Each number is 500 + 25 x the weight over its row's rms, rounded and kept within 0 to 999. Layers, rows and columns count from 0. Numbers have three digits each. The size before them is the row's rms in percent of the matrix's.

# layer 8 attention key, 128x128, rms 0.107, rows 47-69, columns 0-127
097:499526546517511544501510497464522495513499491507494520498534514491527539516451447531505519480501492479535527522519486506509492516466474543529514501505484451539508494481489495466498480486504512480476442492503468503452505473525483485498495538533566474548500523532504475509488507505498490522559514526493537480494504509481471547528484472516449485509491483502481514522482548460535503535522
111:529506524472515518511501524502510483509527526508511465491450530484543532487503477462508471444492503513538548508476480516462481499522523476536528473483484467555480475480481486508473535457538479488509525499497483504411483487484461485510529552480504521527496484524519481491497530506499499477535496511512522478487490500469502508522511522522473495511506439509530535500463504479525462517517
102:497507552498462524470516505481467503486510542505519497487500517543529520502499509474508518479492514475450450522523478504470523509481502502555503540520504451530510515505464477496518458509523521530475479505472510490481487459499464476515533490484538496517471519537534508502495504487467460499515526496516455501465513490482537511552451480500463479473525543463538528529526511470535489518500
090:475533492445534513521462513496522517520469490532473507518465484495487507493501500528486478492496519471515521479459474456524523543467487526504479523485460538490491479520515458506480548494455541474459507525518501516482531531448513497490500546508497500494552509516455510527531495483532502473435505517467519534511476505477480487494504487490477458472494526552533485498477499521477503485496
119:446464476498542479486490476500511473485473501536530529490499503464489523518511515471464507514483496510514511502476499533532492469458473487495510491521520515455507513509539441515522502482510520562474489518455500500502496510489533515499506500552449444492505482493522497516439435500457517534459507492539486480472480543486481480504506484506477512474519514497484470531539501515471521514500
111:481489457499496524496489514505454476490534492473524518520523519507485482503487444470541489510472499499489517492519570512503546494493483488459472486510493459485499466525494496526503478494516548476438503534501466459545512524477523533481471475531484451477520441471495496505479470472510497487507503485554522514502474496476454473502517487512500548484534530503530468477495521495488505493526
101:506478465526526525533503490483486514497520458501555434519507490471500533474483467501498487507486534492512481476492473524510520534472488474443528574504484454505535511501453508516455528530514514515454513522480485473514484500519534548549514506474490478458547518462465475527516495499473489495521510485493498497483526475493495489495508467509495517480477515452462494496467496486491483513509
094:462532519474500553432503487468499496521514477478477489487517505486515516517485486505473523512475529487452490490537499504492553475513495520505496497532504540522499492483485471488529501511491518482441483512512452498496468460442497498471511530486454505511497577493506517497468559497517532504466485500497521474515469488495553523507497468499548489494506469508519485513516459487544507475504
148:537538546511475482466499525515465536506502503472504519480470497527518494485469512532533490457506499491502518503480486497447501500508555514523494532506486499523521509473482504516479484475490466477523544475505476497506513473496438488500506567469550540515468496536511484512521505520521508473532493516457507513525500518530518523499468532469501516521480489491569542532495484512497535516552
124:541484523498481549469481536490482507506516528540478480454521507507510501512507531473514485464517499462491494519467490506462497505517529524501510488520484470477515518475473521464491491522516467455507524467470524461471499484475469463497498514501550540517446503507459478476517492498472464498557504546525515555510504502499531553507475494493507457501471523481520552467520507504528514498514
098:527506536517495489477502551536488504459444472486481501486503486518515542477498507487500484525458555499470498512482481476519513501504509517443530457494452494511479532506461503517466501497511476507448511479465517473484509492507480487529455508477513512491472491546536520482552523531516500527494486500469478516497467548474514469515445477522520546514480455471492515483501465486512484493507
110:488501507513484511507492522504490496528518497520473531484536517478515499525499527519523481495502525450543514483479493484504530539512535503511491529500503532482516526523464531516524498498536462540539485496500527489499480424489443454485483469540492519521477499502504468549520537480533527475524526505482469496504515527519516517518487550506513473499501434473505531516489542437492486467517
098:505499502500482505481464478502525505541488504525468478505492484442477481477500483545515496459495485443533523538496535508533493483470529448486532509508512483524493498526519490478511502499446486507520469472512487488513489507517545544557510499532497467553522506544494460458460492464556512503477555461486473507492513492508495497516486473494507499498534483513482449497525525527525498496499
102:522466445479525474451505536492521454526505483501505525498507487497538535498527462560492547483473521459484484486525438501478470496499485492500504505541522526471524503512510517500506469510513494517502498514494450510458542544512501526502504466506472514480542513533497489510462514509493462541479479532483514486522488452478509493490526516504506552505478504507511454500496507500467473455454
106:488487522463493498498498507502482518507510516485534570440523503527536554493505481494500499492514524461542541508508490529509530534535535509539523474501507557520501513492501528526492534482519520473477505510479530475509552511526463491521520501454550519527495506513540465523516483515530529516517464494481479518537521547504520511525462490502488472521489496504499526490512522480527498563490
096:517487466505497483470542510466494473506476474509491518514479535527425545477504494544465499513475485492489463492531532534490482530503529528519488461484536478510521485497500453467457460525484494474501504477476519515473520518473471507487508465497509482498548481488493526497496467518525485471473479539487489511506537462445521523471543502522504452488512519480521512514501532559498513502514
104:486527455503534519480485526485529530481504446485524518522457500536512504490480448493481507515490513487467475475511485529507463488479491455496545469511533530502526504464483504480513496458495542468491472497520490508468505543514530503461499483492465509564531545483467499495497497482554491513437492513502504529492477490456517520495484492517532562502525518521489486487499491480483544486514
096:522500478509493484516572513510503526525533511495534456502506520518485525519527519507506492549509472526479541530510497534462458481481520526518504500473528476529493495490520500536429495465529522494481498508497508515478491554494486502491503490465498478476542497530566493514478541496523519545475482470477468436513484468480518516520546509507493530507508516490526477471480506500474500521469
084:537453523519496505516514511439475478509515536517501484534488531503521507502511485456523447468507480509514499497465453489457551481480542518560510479495494533489515500472469507543539539491516507498467507503458473514493490498539509522452485517456486491536499509493440487479523482483492510500484488490494467457496473476529533473481480469499469507465510483520508496472532512531506508486472
090:468472473485492458498515512502493522529522467523491489504546496530511508488529478524470500503557512510495522512505502503527428500544517550490482483534503470524513542468516513505504491456496472456506472495457507500506523518497547523484519480479501435485548513510533520534513534481501496523493467504474529500530482484492520565525483510490471511483496484469526465497491520524497560511507
083:490530487521511487471477490523496531531439495515503536515537489473505494505500501538512566483507534475517480481542515520523469500501469503452506482470521498526530526478530534520512506505470489495550525477504549504518512492537487456526520508516455485485567496527467493527520498495519509507528513540524513541478499523466500515482491503467481491489462484466468514476493472518482463543466
088:477521527517493441509483490522482493515505498533514499539488471483499495457510468528486501536505483496600469496495510492496516515501465490487482504481475481475464500546508451531478506520548511500515501486530509476520518472516500497481511518535487489508489471502451468512476458466481507471532468552490513485535512556459497486480521477477511504456493453491521489487471489500459492530501
082:486507514486503473510492484533539477496508516474467528481541512507475483513510514495486536508493551490529509567515470550490547489501490510521488470517473535478464453470518455513456492510485513486497551508511512506488530472482508489487485466530507506442461448436524504503529465498513511495531480458479470514505448526485487476470516481505472497525470510488518495506486496505497477500542
# layer 8 attention query, 128x128, rms 0.103, rows 48-69, columns 0-127
100:481496512462502536479531491495529515501540450511539524501492492498486472472498473506481468501514461535440498515488515481535553488494458505486508484520457559462496495500520510540498482483463487523502464488497494535505489498476489514509508520508507547465503483508535476514493481501515481475463506499521496453512503472515480462447496512528556483508507524488520575516478525501508480444497
111:537494521518481475494485508524484506517479488494503497488515484478497484512503516532517465476487469511526514538538495491492519439473489515489505546520493478512511513473477479449488542471480474488511570500528472518479567495443474507514483558519509548485515491505535503542533529502503493525521502482532518511525504508524548519556509518502492499471475477504538521477483491500547457512511
110:533512543507474498510486506479514491489447543486525555491487511498482530509482549545531521482487505473503526530489500505494508502506547500489447484514485493469472463508527529482496474464509473473511498494519507507493487464525493449533528543489535512528451495498500449494516465489487489481487505496459501532468516502521534479512506526482489455529498469461477480521529533501526498436537
087:452499490504501496531500487471474525545510512502504474529477474491510498510495465545453480484493516499444531492517527522513484490479471527443502521493495504453518472500501524524491498486513523555478519485510529521507525500483484501477525487485444515445504482530543490531454498538510491498481499494517501487504538473508506508487505569525519443493509487527516514434525470534503495468478
110:479545526493501481504506470558496469480558473525521537495500511477472513505515506561496505515488456501569508543489472513479526522529548521474494478456518495451529511448502499526503483535497500503500533473538516502515511502468533492484492504532509515501520480479487521480506452482535488516523502504508518506488560473501480494516503501463487490484469446476519535492495528500543494512483
107:483499478494519553484498501500542494496527530504530557548546490490467470462544477487513467512486460555467495502523538522522504463523487481520467518486494498506483537471521472498506423552489508484503510483476521507500479525510479492488447495532500500511479513450494471508504473505535465542529493481474514511516492482503502474544506481491515512508513504493510453511520514497526545521478
115:470463497492516492500497454539488495511483462533485489520492488489498503487483517467475503496532473486516496474479522522530455502479463439472504495518504516512499447482515454467538496490445479512488507533498490526477491526504523504500473440486494509530516534525504501520475482502477492483456471490536485458462469547472472455499487553529454527467502499482489481512468533504485527468496
122:475490480494525482511503466499525505485513451453532476529502493510524534481463450478465479518491538470517504437512558514515474499480486513494467533469482519497483458518514492512519481527503505528454510533482512528481517514521525467479512461513490467513497507492509495460463466457511530488486487518490461471435447503480457505508494506540476475481497484498494472480460511489480530505489
118:458489454485508504520512465503502494481497498491507504489508473477498489535540490500496488519472545490526490461484515488507474505476466420519471498509510478503527477517512459488487454519461509537503454539473449529502490517491497504460529481500452496489528479503505514493502481511468512491530508456521524507507500540459475466539523511527501539482521482543450497485520465503452546476495
101:510510547529471460500512521500519484563466526536477535508492511516487478447522493483445543515523535521540511529503478488498534537500530517500493480504494437532513518479467448478496479491471521469485531490479524515505524511533464469493509472507497490504496507520519520512482482507526444536521492517449480511504475507525468461493528489507514503498516500525517493446501518514550497499532
113:474473455529525468536482479465452485551495510506489522513468545534491496493506493520489497511533509472479524490470480536520496472484495460474545492519523506500518503466552490482479513463494509450483508522459515495534511512504533521524502510520485496507537531468477496474456497496480506505488481457534468506524476456489555498462499483484526493498504486508451483539552505485512478527463
101:460482510478503492537511532499504504495519494458498480455483512507528548486518432461495484475554516484504526483470489577481462514482457487503502471470498473505480496488514464498443502481523501489469497512498502478499506481523487502526492531443534557506486491485533502487531529496525490449507466483478512488508537508518492492531476507467514495478536508501535513519493494481485535513449
103:527514521497486479485453505526524487446439505492524513498545525473483516531527508479539488521552490515490516532478532488485548492464518488504538470497513495479486480552489443487505515467499474479461533518477514499465544482520504522476490489509516459509476503494540462512506517485501516513519487510517513489523491476509462506480540508461510483544496519503456516480500555478493440504506
101:476482471472517549492500509504539457528441490489496517524497488520538507483515504546477495461508500505507482472455485534495520528490472493505463495475526513521526510538504455509528513502516547507468516481496544492456481504510517492518515463495467489479560515529533501519524533530484516529449479537523506537481503519498512472450496495510488491520511547461490501476459494508542460500486
104:495539543461493493491470472471515480483489468443530557456515467479502495515502554494467493511529510473489459542478527467491519477507489512478505504446474504523511525521504481477496543515500542487518506487477456484505498479532518531491552550483505489563485467527479490532528473486516531502525553474477480487513498521511524505504504487540493484495498471516468494480504483515505472520509
105:540504462483525456516514499472524487488481505510493502474535489503488528482488529528533530474561517537530479531496547502541504496489481509506517498514474512521537487532483473484499488523458480510464509500513483510464482482540474507528512515443545479514512528522465471482469518501492486487501515519497495473472559497492480478522546517497487476504470481469566533486478550474532476500529
086:483507563553478499496506527512534484494472497505535534457527509525505490459516520483484511487495491549538484508485500499488566477501530493484490493480464517490497535537531467513482507453537555519475468495524517501548471501512500528486447507491513468514471531505492507511500535525452491481506495466554492466495501518514492464479519485504469511511518538531490483502489517517548501465479
095:511509487474468476496471488543440473517468503526480564439464518499513527496499545478511503511513506503488494519494509468495505525458467489460495518519472495510519500490529542480482509499509523531502489477481507486442499544538497532517494428516471539494505515472477502511513476487485487531501501529476475516489498501479503562510506503542515496462514526492503527469485487459500562478512
094:481477521533503481528550498475525516480518516465539497525477457471541483529524473524501486479517468484479542471491496521468476483493485496534523502487492457484504532453490497516499511548459496488467486493505520530483500470517510495520533464484501521487484508513528537494464487552487519503477502481515442503473497448538532487512498484489545516494497484547506511518482499479569460508536
070:489498484532531506494495472500483518489494518471519547485485532479507512498543477505485482496459478500496535487515491492527481536497516499519483488474483505465534503504506462478506458545544482483452515488458537491463500513480477481473490504509465501503480446420476517482518449477443517490490473518496473481522529458485522457499473483449469498469489472508465500528523478485474518519510
084:508481489516534507483526458509506525469469516465478577500570520482498513508489470511488447507442495504506519485511482530480517517521456509508475540497538461489517528465489497487517498533469500468462537494467522506468460507508495505490540465522490516476485492471517470524501457458511498515478498523507489489494509494477504514515482478514514496517476525535547477483478497490483564507541
091:501509517473511537474441522523514501482425501540451540470497511492511555495487516478491455512522536513519514476498484506485489576463522517512505512515486505483498469532492524478539506475494527525506501506473507471500529477467516507539516509523482466513524530494492481553535517483492482499536488505457548508479519518464486494517517485501544498514482503485503525488509455531487524460513
# layer 8 attention value, 128x128, rms 0.0839, rows 32-63, columns 0-127
107:496437505500507503501499537442465502515522530523495530496501516529444511512494509490553532477466486503587518483540444487508488524486510471500534487523511500524521455488476481514470551502507466504453496484487488485483473472510487489448487506532469483527527490512485498502487504494534500466518490490459507485533488539523514525532504482491514501468478509519477460474496542502487503480494
101:484527504461512485466464527476497483510501551505509495504499480474468545459453528477523513508496485521482443514501502534479512528492533492478493518471488477462457468520525482509492512478470520485525497495481490475487477536508499538429446493513534488516510507489478491458520460473482510511541509494524507530510518466499490528495495505466534522555475494555508512479510463460531482507515
093:519467513538521484508520432482501513517521505512490496472525522508499486517514483437533473487519514464506529489492506467493570476470500484537494459478527521462502518507522499512455500475521519532529531527496530501501471506512496495517483478498484535448508460521497495486497482466538540531536516519493463507473468539485496501514485557498480476504524501492501510450537502546482473475526
105:519505498459456474487540506507477541496530510473460470495506507489542505497491504521523493502501523514501515484488523504480518499506490467492496490544527436475525501529484525539507494512541497514508464526505525463521491508459526506464501529527494450491449510525531476526511483505519488523503506503550457545447482502507519492556513506513488461507471449520484547487547492512537494507463
107:517500503515528494512458493512517483529508470527511520493529482486492542459454493437519539509475486466495494494514475470528487502499472503498497508486513497500486518541488496479502511487486474482465491484511481519528515485497484513497440486453488520480459501529508550428467518490503542521485505509478491482586489458514450507483525506486519511498516486537456502503485453534523530471495
104:480463504498492476479476543524503522504464514506526502475499492522477510489489474537511439482480527510482515477456522533514478498527477493541534483520470476501492540563481494518511505479483507499519488481493489482502458541478474524501523464501494517476574510563487467518482511491509441496533473527495500482490447499523500510460503535506513469520508477526514520515484532501452526537496
113:465475484532523481508502485463484488471500513462531476514507508521503483465469522499463505510555456527549510528551523508470482508523478490525484573476492526481492490483472495534505490509512501549504522507520472516520444505470467453501482535482507480492539494496515491512501476523503518518470552507481499508469503531489557525461488516509502489547524519511540495517478513488497473514453
112:464468487496542557490515503480505551512492504547505567505493501467528486504501541512489520495451510496495460521440500509485528548525488506463543483496506502508490492464527517491503472477518482529523484534515478514497487522487522463477509533469518507520497489469480520528507490488537480484485460499500465495477524497537456519499482486489547519520460502484497483498511464551483495547455
108:482541513496515499540461516539536510538502506511471522535496489528487462502499495485467509529479511498479510486503499460504506545510527482548514456485471474468492499523473463471483509561502532493517485471528578466512496474506493474504517479505536475469471472502476503541490528497488467481488539489509520481506501472491493476486496473498466518538489455524493471491462482441482493521461
104:460517490513486479482490505508506549492498545536456459514514509515512464496539477538515493503497524539508528492518509490526507477513531488492526491534460460550482503503461521501534501548476515472462542484522466517483524524511501481519468479527510495476477489474456486469486473487504492504469530509526461559500486475525511524476499461522525503545553519498490489504502522511500507460558
099:466511447513512526502529505484554557515454485487534525483480497527511497478444476457512513443492460500475483494520442521475500474451497507539516489499540521514531477482529471516476447489544463500511533514472508508512503489485495472471522503479493514516516483519490514505499504478543550531539515462515466495454499496529506488501489516497477496489519536521494498516471504478508506475488
104:463500469506498473512485500472482470508500541477474513491503449581501542459481510495512501505534529530468492469457507485520498540464511509487495531502513471461512515514493487507529493491495521507513524493480518505533507498520511556486440518504538513504530521519539467505485514505508495504516501425495530458497477476469502489500507525484475482441474510483461478494521501486537491445486
098:507497503503419498486517511516527506483482518486519476498449472540468517535498547542493528460510515475503476493505497494519517519507495514479514475512507510483504483533492465523496495516530481541468516543502528498490512480486459481501493477511502471432466503482499496535545496456528483499533520473485454502505525507469456500498541517512500488520514480526467553549454472508513509548504
110:510496508505495516531509490536491487499471543460523487519516513485467513472549518486510461474480505458491461457529527528507462483497512487489468524524443496559486504500513485485520506535541472459475485486492436480485456477529522468481501505511478526490474539497490489523497512516507534492470431484493497496495506489496481519501487523532464535465494471490467490459492514489475557511500
099:483513521485497502484529522457495474472505530469484486484568504502515557527544533489558518489488492525502511532482513437501490426518484480523511513508529546470530508489501516481473504516500485487499435504505496486484509514493508527468525484469484497492515513515479532479520524476507482525484536473531485486523498546541510494487514534492450496479506497502538499559464489511500475528503
116:494506520486499497463516484443501537481512489484516510547513458494503552505520531462524497494484529466462497461516481522512517524484486457498537510468505503546536503479485485528487564504518528501473485493493494506574527501442508458499489505519502492542527497504573465494515509520536518486515500481508513480481509466521547511457494483496502501490520483475544501502518488516534513520487
103:445487526494486478466518462510476522492503482477542456487521538469476472510501495511518468484521554471532517508487508466510487514443503516474520517479530492490468499526520512557516488519493495447536552513519530515481464517482509468446478496542492494445543469482485474486517513515485488531475498512492453478530535492491502507514488509532460504506512517480513489490522515464532479484506
099:491499513469502479491496468538505467505501508505494545478514491522461494544513504488470484532488552478520512486474496475501513523566472487529452513566503506538485507515526498527493501483490523508489525536531477563473513481544511476503477470541500485505483496510514529516474533472501467502523511502507498503512517538413547491479540535489482465480515498468524504495492492519537514505488
101:503470507510514474504539464485551501527494498482549538476502469503493545498516501477449492506529460484467503496470502474490541460474555528512513477523504537509508504487504493538541480484536509444505524532514482544513489507534537506493450503507497510478500518506536494519506480483481535443516498510453523496465494513514500530459518512463491484545520477539495518510499535530468493499485
099:521515514497514530529508506484507537541513493437484506578518505493489483477471495494502507465498463488498502491485553513518531494549491477494502489510519476490468509509489486472528445443485505483538535524494502458488533504546481542531542488520510478498517470512482517496538503513455472495493521478519511497473519476480502520516481488483545486496553493486527511476574491497514521519475
102:507504469488476474484470532497450483552513474485503451492531536513497519464483502459519500461500521500533490507497524530500486498491533501523517525486500456455454515513514493499536525521511515485503469541473496462550527535492517481496493506471499497482480487500482507556552506441487506476506500467490492516476533541533509449444520508468486490507495486469528500535507506543515470482489
115:497514500486529518503497517530533500501440539492535514491483486471507522484464516504526517517516466500537431498532497480494526527483529511475524485517481520471506574535476506563458473537490465475504506513506513481525509499496481504540485500498499512511513477513510488495491484472508547541483535473435461461468505468512527486491511480534484511540501504518517522516500524530494532478538
101:517506510515503511542471503441520512506496509430507459496485491513509534523464491495514490496511542513536499518461467507514572488466491462530477535546499544514501497485488473499486503498463494470457473495500511537499522517527492504499564491528504520500513434455519489481482517476489490469503465482507473503462479488501512544489525486461519488497463522507457520502499531471502510480510
107:549521486500472533522469471504497540539524545513495459516565504477506500502471513513530490503498484484462485507494496492516499450489493495469530519510467482489498520450457493484486519492496480489495487518533499523525496476529484535478508499525474468502513522505550557516472517501462504510485440537491507537521496511508537525486498485509466523475457506576501488482509508514467457521528
098:539475455562478497475539514506459484508514519498485532527469480505503519446523498490477567503510542492477571516506541510450495504521516504506470490522520490517530498498501471510478481573506491523489546555491520526511493487487510515494532467489515479532530487558477518536448502486479520503484498487504503533489510491506512497476506507493495519544517488505494508492540491506471489514485
106:504554506457464499505520467506506507507521451499528523483477471539519476481485536537484447493508476485490516477515486446478504462480524479475474485472472503488490503510473514488460514510480517502478479484510474463481506473481496502457497479475506501516475478544551486478487476498458531495490464509449484511502486530533473472485520442494531480464504498508547474492514472526488472555477
105:482478461488486477513516475523536478494503559474482491525452458496504511519486478478530481515510509535499550491536484534514512460471484506512467456524499509529485455486515549521463527540504466521511492503519513489467470482484508523467457476527526489495489531509494501475500523453520528477458461445470512461498497553508498484505512493494533500478481482488503498502458482509494516541459
100:536524509501520493477494529477510491469519560517502558496465517558514525525508506482497482472498535472472495500518525496552486563549500476483515468494513493491528478480455507473515479474438492528489496523485518468550530499505474509492478539494487502416524480494522537478518512488513520476500495502506485479505480498480515505522493519523530531506532485529471505516535535489501505531507
120:489528509516537503474501514538543475529522525503486514505489489474487450537502517532507545548477498473488484468469489466500475488453515485486463506475532535486553500459528495543498531478476489515538517501565511515484496516536490518494502486500502514482486447485497539498531501466499543465480521526554470544497495495471516517513516535529508501499493508498510478453530488533469485479499
106:503478540525493507483525500472471510478498503449533516480525449494499470479503494499483500490484463522469507548488540504482459491518480527531520491495520545491469483551503494498520559494471475508552484524493534508477509507541484494501492536473508508491474464492544498515537457548472467485528493480485524534451516495487488473510516496536514482488502509550493499478537529515547485496457
103:517535523508513523492540473492521432463481527545522489505533474532532497529500481509535489491519516508493522504533512539541496517482475470535485533492476446527432507506477461490544516494529508538487500486493538460466491476489475491497528482503485505527521528487466474545494535516485487525518497475506486502475536524509484533511488447468525506485497472488485509490490524472472458475509
107:506528487484477511518475524494476508550511512509510512513484547478580498440505489486506519500477494542527505492524534503473534496539533462458493497508517501496515503511484529485497483478540505498504481515460520518474518522485510517513513493508499568472511502513533501518496572529554499503482537487469510463520500498520505505511515452540467433502538510508487517497480481523508487496542
# layer 8 attention output (transposed), 128x128, rms 0.0703, rows 32-63, columns 0-127
119:503524532475495509529465520523499454493439497484457516502487469465519463514505489500512474505540502496511493474485519502510476495541459517480535486487496485478496546499475514503498503493542522513532485507528521475511495497452490506539468483499494500450506547477485538501524482486484492498503512490523471466481499491489520452507542528586495562493456464497503521482497463498519533535523
113:516488517553482486479516492537491495480579529515522491486503480485478478510565518518478470502503523502464543543490466497535499485477455507524510458502498495481529529521483466501493546469522523513496511548521502463504505460478515481499497505520515516489456484506534487508487535516523489460453472477489479519530502506497463492464516468532535523480474483518480457502494517479496529453521
103:502479482461479461507492531497496476497496463537512501485486506514518514481458491488538552507481501511488483461521518574502514549515525486527533481493447487528539473490496504518483507560483533515478490503486483556512465534532484466495503504461486509511447513458480488470527553513467494503487490494451496525493516501494537467477495497509508500495463487522522507494484509481496556496539
117:503504499516505491513472495513491468503482514502558505526501497511498510481475548517509514505473475498479499536492522524536504532507502509496505486488481495519468470506526466483437497476521525512523502514499448474486496537526403512511512418487425497478516483460480509477487510511499463506517464544493570487517527474496475499480466510497492501486478507488506491522531514497470475494503
123:523485523517513489502537541543451540500525520506469487497461501478507483512523517512520462521501523548522543504470465498479563533518518496453539499509487519487527488500490533520517506507466511539491506496524482475516489492500531516528494559550531536506496505490464477512545546518523498493494541468522482522442545523483520472493489510466496501493494482492540489496479507455491491499481
118:597506502467481523460458471503533553505538517474479495519475493475516502470506509522503502502478520486482504475540485507494481522541541484482484494453498537496499502467484505488514496488512485490482497501502526517500507465494468467512463502478442491504473509499540501527505473468465530532458490505552508513477509539523484552510505514534455500474482535493495517530540500505461506520506
133:484528489478451487497555498523541516452500489534525533475524518513466536490521514462548529477488541515521477479454500476508510486486492521525467478491482494495486546482475477495492494489481520426492447519493490532478521528505516543486479495517508526534527509507523490527492503457473512491535475501522504458509483490504449502497510480517462490520493509554493538517506511469494551509511
127:533502494506504485509475537491484444492513512464509466490550465476517507519506485448474530508516475475501550500558508473502483463471471494506490467523505519532463507463512466518465513525494505466504539495524562447503517485543518488482512475485506519522484510482489484505540509491509498518527509478490501444511502500486524489522457509521440480495537520478476489496484503463493515462453
121:478489520508506497465517486493482502504524484476507521477504483472542519485514481556543451498536501467494528526510500515460495486483469485479485511511510535482532521494529524513511455479520474512534551469488451548482451507512487510495490480494538535514502477509540504470510497494526524516503487499485538525508480524490499501522523526484505449511473576452450534508541491516538527489497
114:559480513519527529521487510478533508509489445439503483479490497526453486467497530488522471518516483482433497494462507499476484524522504511505489506522496508494521489475524526529527482461496443532512440489444486518503504432516485508492503520523533466509549519520511503474519504514478509522513455508517537472502490503516495489473501468491493500510488525527493507475496519480466516444531
114:525521569462491462548503521501463490453486528493447507479513528484467548489520435498509498515486561489524524457490518496523511566523488491512468485495490507494498528484486521502465515519492533483496514508488495512529492531525513509472485477465513512472471501529471488512543486519530464478524526483479517496503527488492513526489475504508508505459542449509465497489498484492507551500525
121:506467516451494501546535473515494524501564495495529493520476478473504505477501532518496465459497468490529502564488504484555496509502484497533487499506495523469489531504498531490485535502493524499457459438540445522484513528497456500521490512518527475539477471526474527461475501505518497472504505542490469528469515463511481530498478493553495518472520491469483497516490472494483486521516
117:539515503526514449506501485506468500485510508509477491503509468469521531525492486490499533537491481511513503550472532515515465483498489512447470489505508519547445498494545523519539512486460493518530515516457500514512484543557516545508493480470460530458471484503469497488501496474441514512513481522510515508494509490520491517492506456495535498499464494455531473482534484535475510451538
122:515538502464486509490536508443515524504477512499464481475532490514554502510516505514509481495448484500477523531541486529495536495533456499513492520505504477488519505446490541504510503494498488563489489513513529504540536511451524458546508491523484513455554499529487503479493463546497512526528510503547541491519504494510477493494505486525517502490504487512531501521496529527516472549445
103:473528476511474515524502492517495507528459475501516495502477488497466524499501497514463516519502529538494520485445481501512453571515542485462512504493454469479482500528473496482510514510503531445496518484511517520521490497472506473531523503468464497502489519489530528485513484512491504490513528510501521497453549528416568535498540465503481484533474484468518518502501530518501487466510
129:514515478457522509503492501567493474483513500511510473500476492467524539500535470488537484503490479512536472559479479452508525518503526499539474470512483477449480504496476495499496481514528479495535452503526517437499497534486517494463552477491467471526475510473479538504506501544511513491505483517510488462478456507484495521508509486526513505468497471548481542465540487500527467489475
114:555478488528493532486515472464502513486507488522447505503544497492496511476507549496510556476505449505473457464468520503499472498546494513542518480474447470522506480453439471516493505528481515506500457492510486503459489500512501525529549490462516508514522479520509483476492482490511494504474451515481484513486505509458507497483482479487511508482503493559504521516521512544455532523522
112:498507453509475471483497508452500498510491490496531481487439526520570518472511448520512530479498470543501506515491534520471471491521532490474494487496487507499444458457506475509512484489488501480462483446482492492523485512551458518550481528496510518535516490466545491482506498449501501472486533529495500508463470486532489494488498496495507524478455495496520490459474479520509476509465
116:501527429495482473503517476452475526477515487520496453488449495493509515511496480471514546515467553536503478507546495527530521556490501463516459501524475512532483516482480484509506495485498538517498509515466501485512551508551482463475484537509516509521471490540456529447517474468515524526492488469529478490505510509545505489501484517503533511464526480522494515491492489460504508503522
113:509489506471507479503469459480472490471483513524514473495492496500512577490524511509504509472504500496500527495488492446525493476463515526550524505487521504522510446500488492480471510505513489529470521514501520540525461464471475468451509484548514494483467524479528483501499514484517511466504426500485489499531506524564483494490474533511477442560494503466506507486521518525510484461497
119:474497492529514472528546478492512482466509550540472500488495439500533514507488524512511492505487481467453517527481498493493502525501490494444482501512453463471517474476497519492454535470455525460482519529486517510461519520532448497510479527484479452482469522513522519479449522546520499483473506485469508509497504524485450515511527528504503492504497485491521506508553507482495502442509
133:529511519518499467471553522520492535489526497484494439501538499498452513523498480485517521510484493529491507479459498500537469499473489470482514469488492559495488484500485551523521524510518535536500519497512457546495513530485520514455458496494492480466485534519472561489555504528501454523532500488545496504494497517472462502486516487445506504477502515569492496502517497495493504485496
116:560477482455484497527512470563493498537460467519522456475453506480488464488531484503464526512526505501525518513495492481522420529496495502482470494426487488494496489520485503503503512520499498530501482504471493497521502464470469504487489540503546444478496508501505496522515464504491526502512508545474501504510518478522503479485504523509543501474531491504532518489544487522526542538477
116:490498493499518536472537482507551495514472459510513521469472565474500493491504538467480506489497503542513528484538507497477525502506511472479490516494502511519476510515514532506535541479470540512518504524528503460509514450420457467526524475509481505505510540498453467454495467501523479489487513494520479486525535511514465487485536540477506489482474510475506515483501531521532522454479
111:447527528489522519521476530528513518495482497552516463433510489504506552489472453468537476481526493521471495534483545518503523503468512534526499519520472500518491477498494519517479461491501526474537466478464517512473507508489457493512437489477488515493490521481483470479504499468432492467490523489485529500502485534510503503472503498498456467523534517479471457523483480512495513467495
116:528485495571501479467484480498537495476490494551528509564517546465557513522508460485511477489477523507519498490514455524497521504469504524474497498500500526497512525543530477535490459497489488487511452532493529476458470501481479477467514500497476471496525524525475535512532510519518496503500498494525514524503537467493535496562533530487506514511527514502476503471486550500523464516527
117:477527549513467506473516566514513482468522463528486517466506520502566510500486504525483485497484497493534514540516492524486461522533517497478475508518500516510481564566493499504527468514498516516491468528517518501510493483568496499503486473473534490489503518503488512491541528473490492468534499527551550505466504480500518481484523466523480549481527503482539492518515498536506477519511
113:526528486480505515489461482520489509534521515529497498548439490479488464470516531481534508496491470502498499540453491515475507465462470536506506498478482495494506498505533505475543494505514471505513503473516524581549469470482522536518514462506501521537427495510468548520523496499470478514508489498504475510470533489519478499468494499520485479518486511464516509499545489483505498439491
137:501504473531475503490478493475449512471532448519511473472533540492494457467509497476487484500518468561503501498542499552524464500509491488515526509511494499534498529464528509523521487506492519476493535473464515517482486470504495496471528478516537524520481541461537509503502506548530446511496493509467479498511490514504522464473495468440474522501479486517528523515474525509552543489473
121:516518442491474472521486470498527517511525533536527510528512534526501525532496518483496504529523490497518499504519536457492501538452486529510496504477496440548519534455474470478498512479521523507504556477507492492518493525513524523466474496524492500531503526500503513492455518439509530504476480528529492503544561469520500496472505518498476509507518492460511527498498503454506478511566
115:497473500506451545491469510507508483468481499462494520450535501475483458478513519515489537528529515463490502547527486476460529516525499510474499499464527500447507478508498494476481509517468480517509480474531481519507488550487535482520524498487476465457488481514520466479482500499456507517520510516506496491500494444539463554483530508547496501565493530507492488515507467532542488501529
129:487512486505514499522510497574518520483476510476482496527536470486494528523472504548535474480444503485520475434492503478481503492532507486534516478528450531485540479529532487521451502452495523498470529465485510503542510481482489464510486498498471473468508500509485490510494493489519476511577505507485493511465471464498520504477470517484513444511529506477508485495516522461467494475483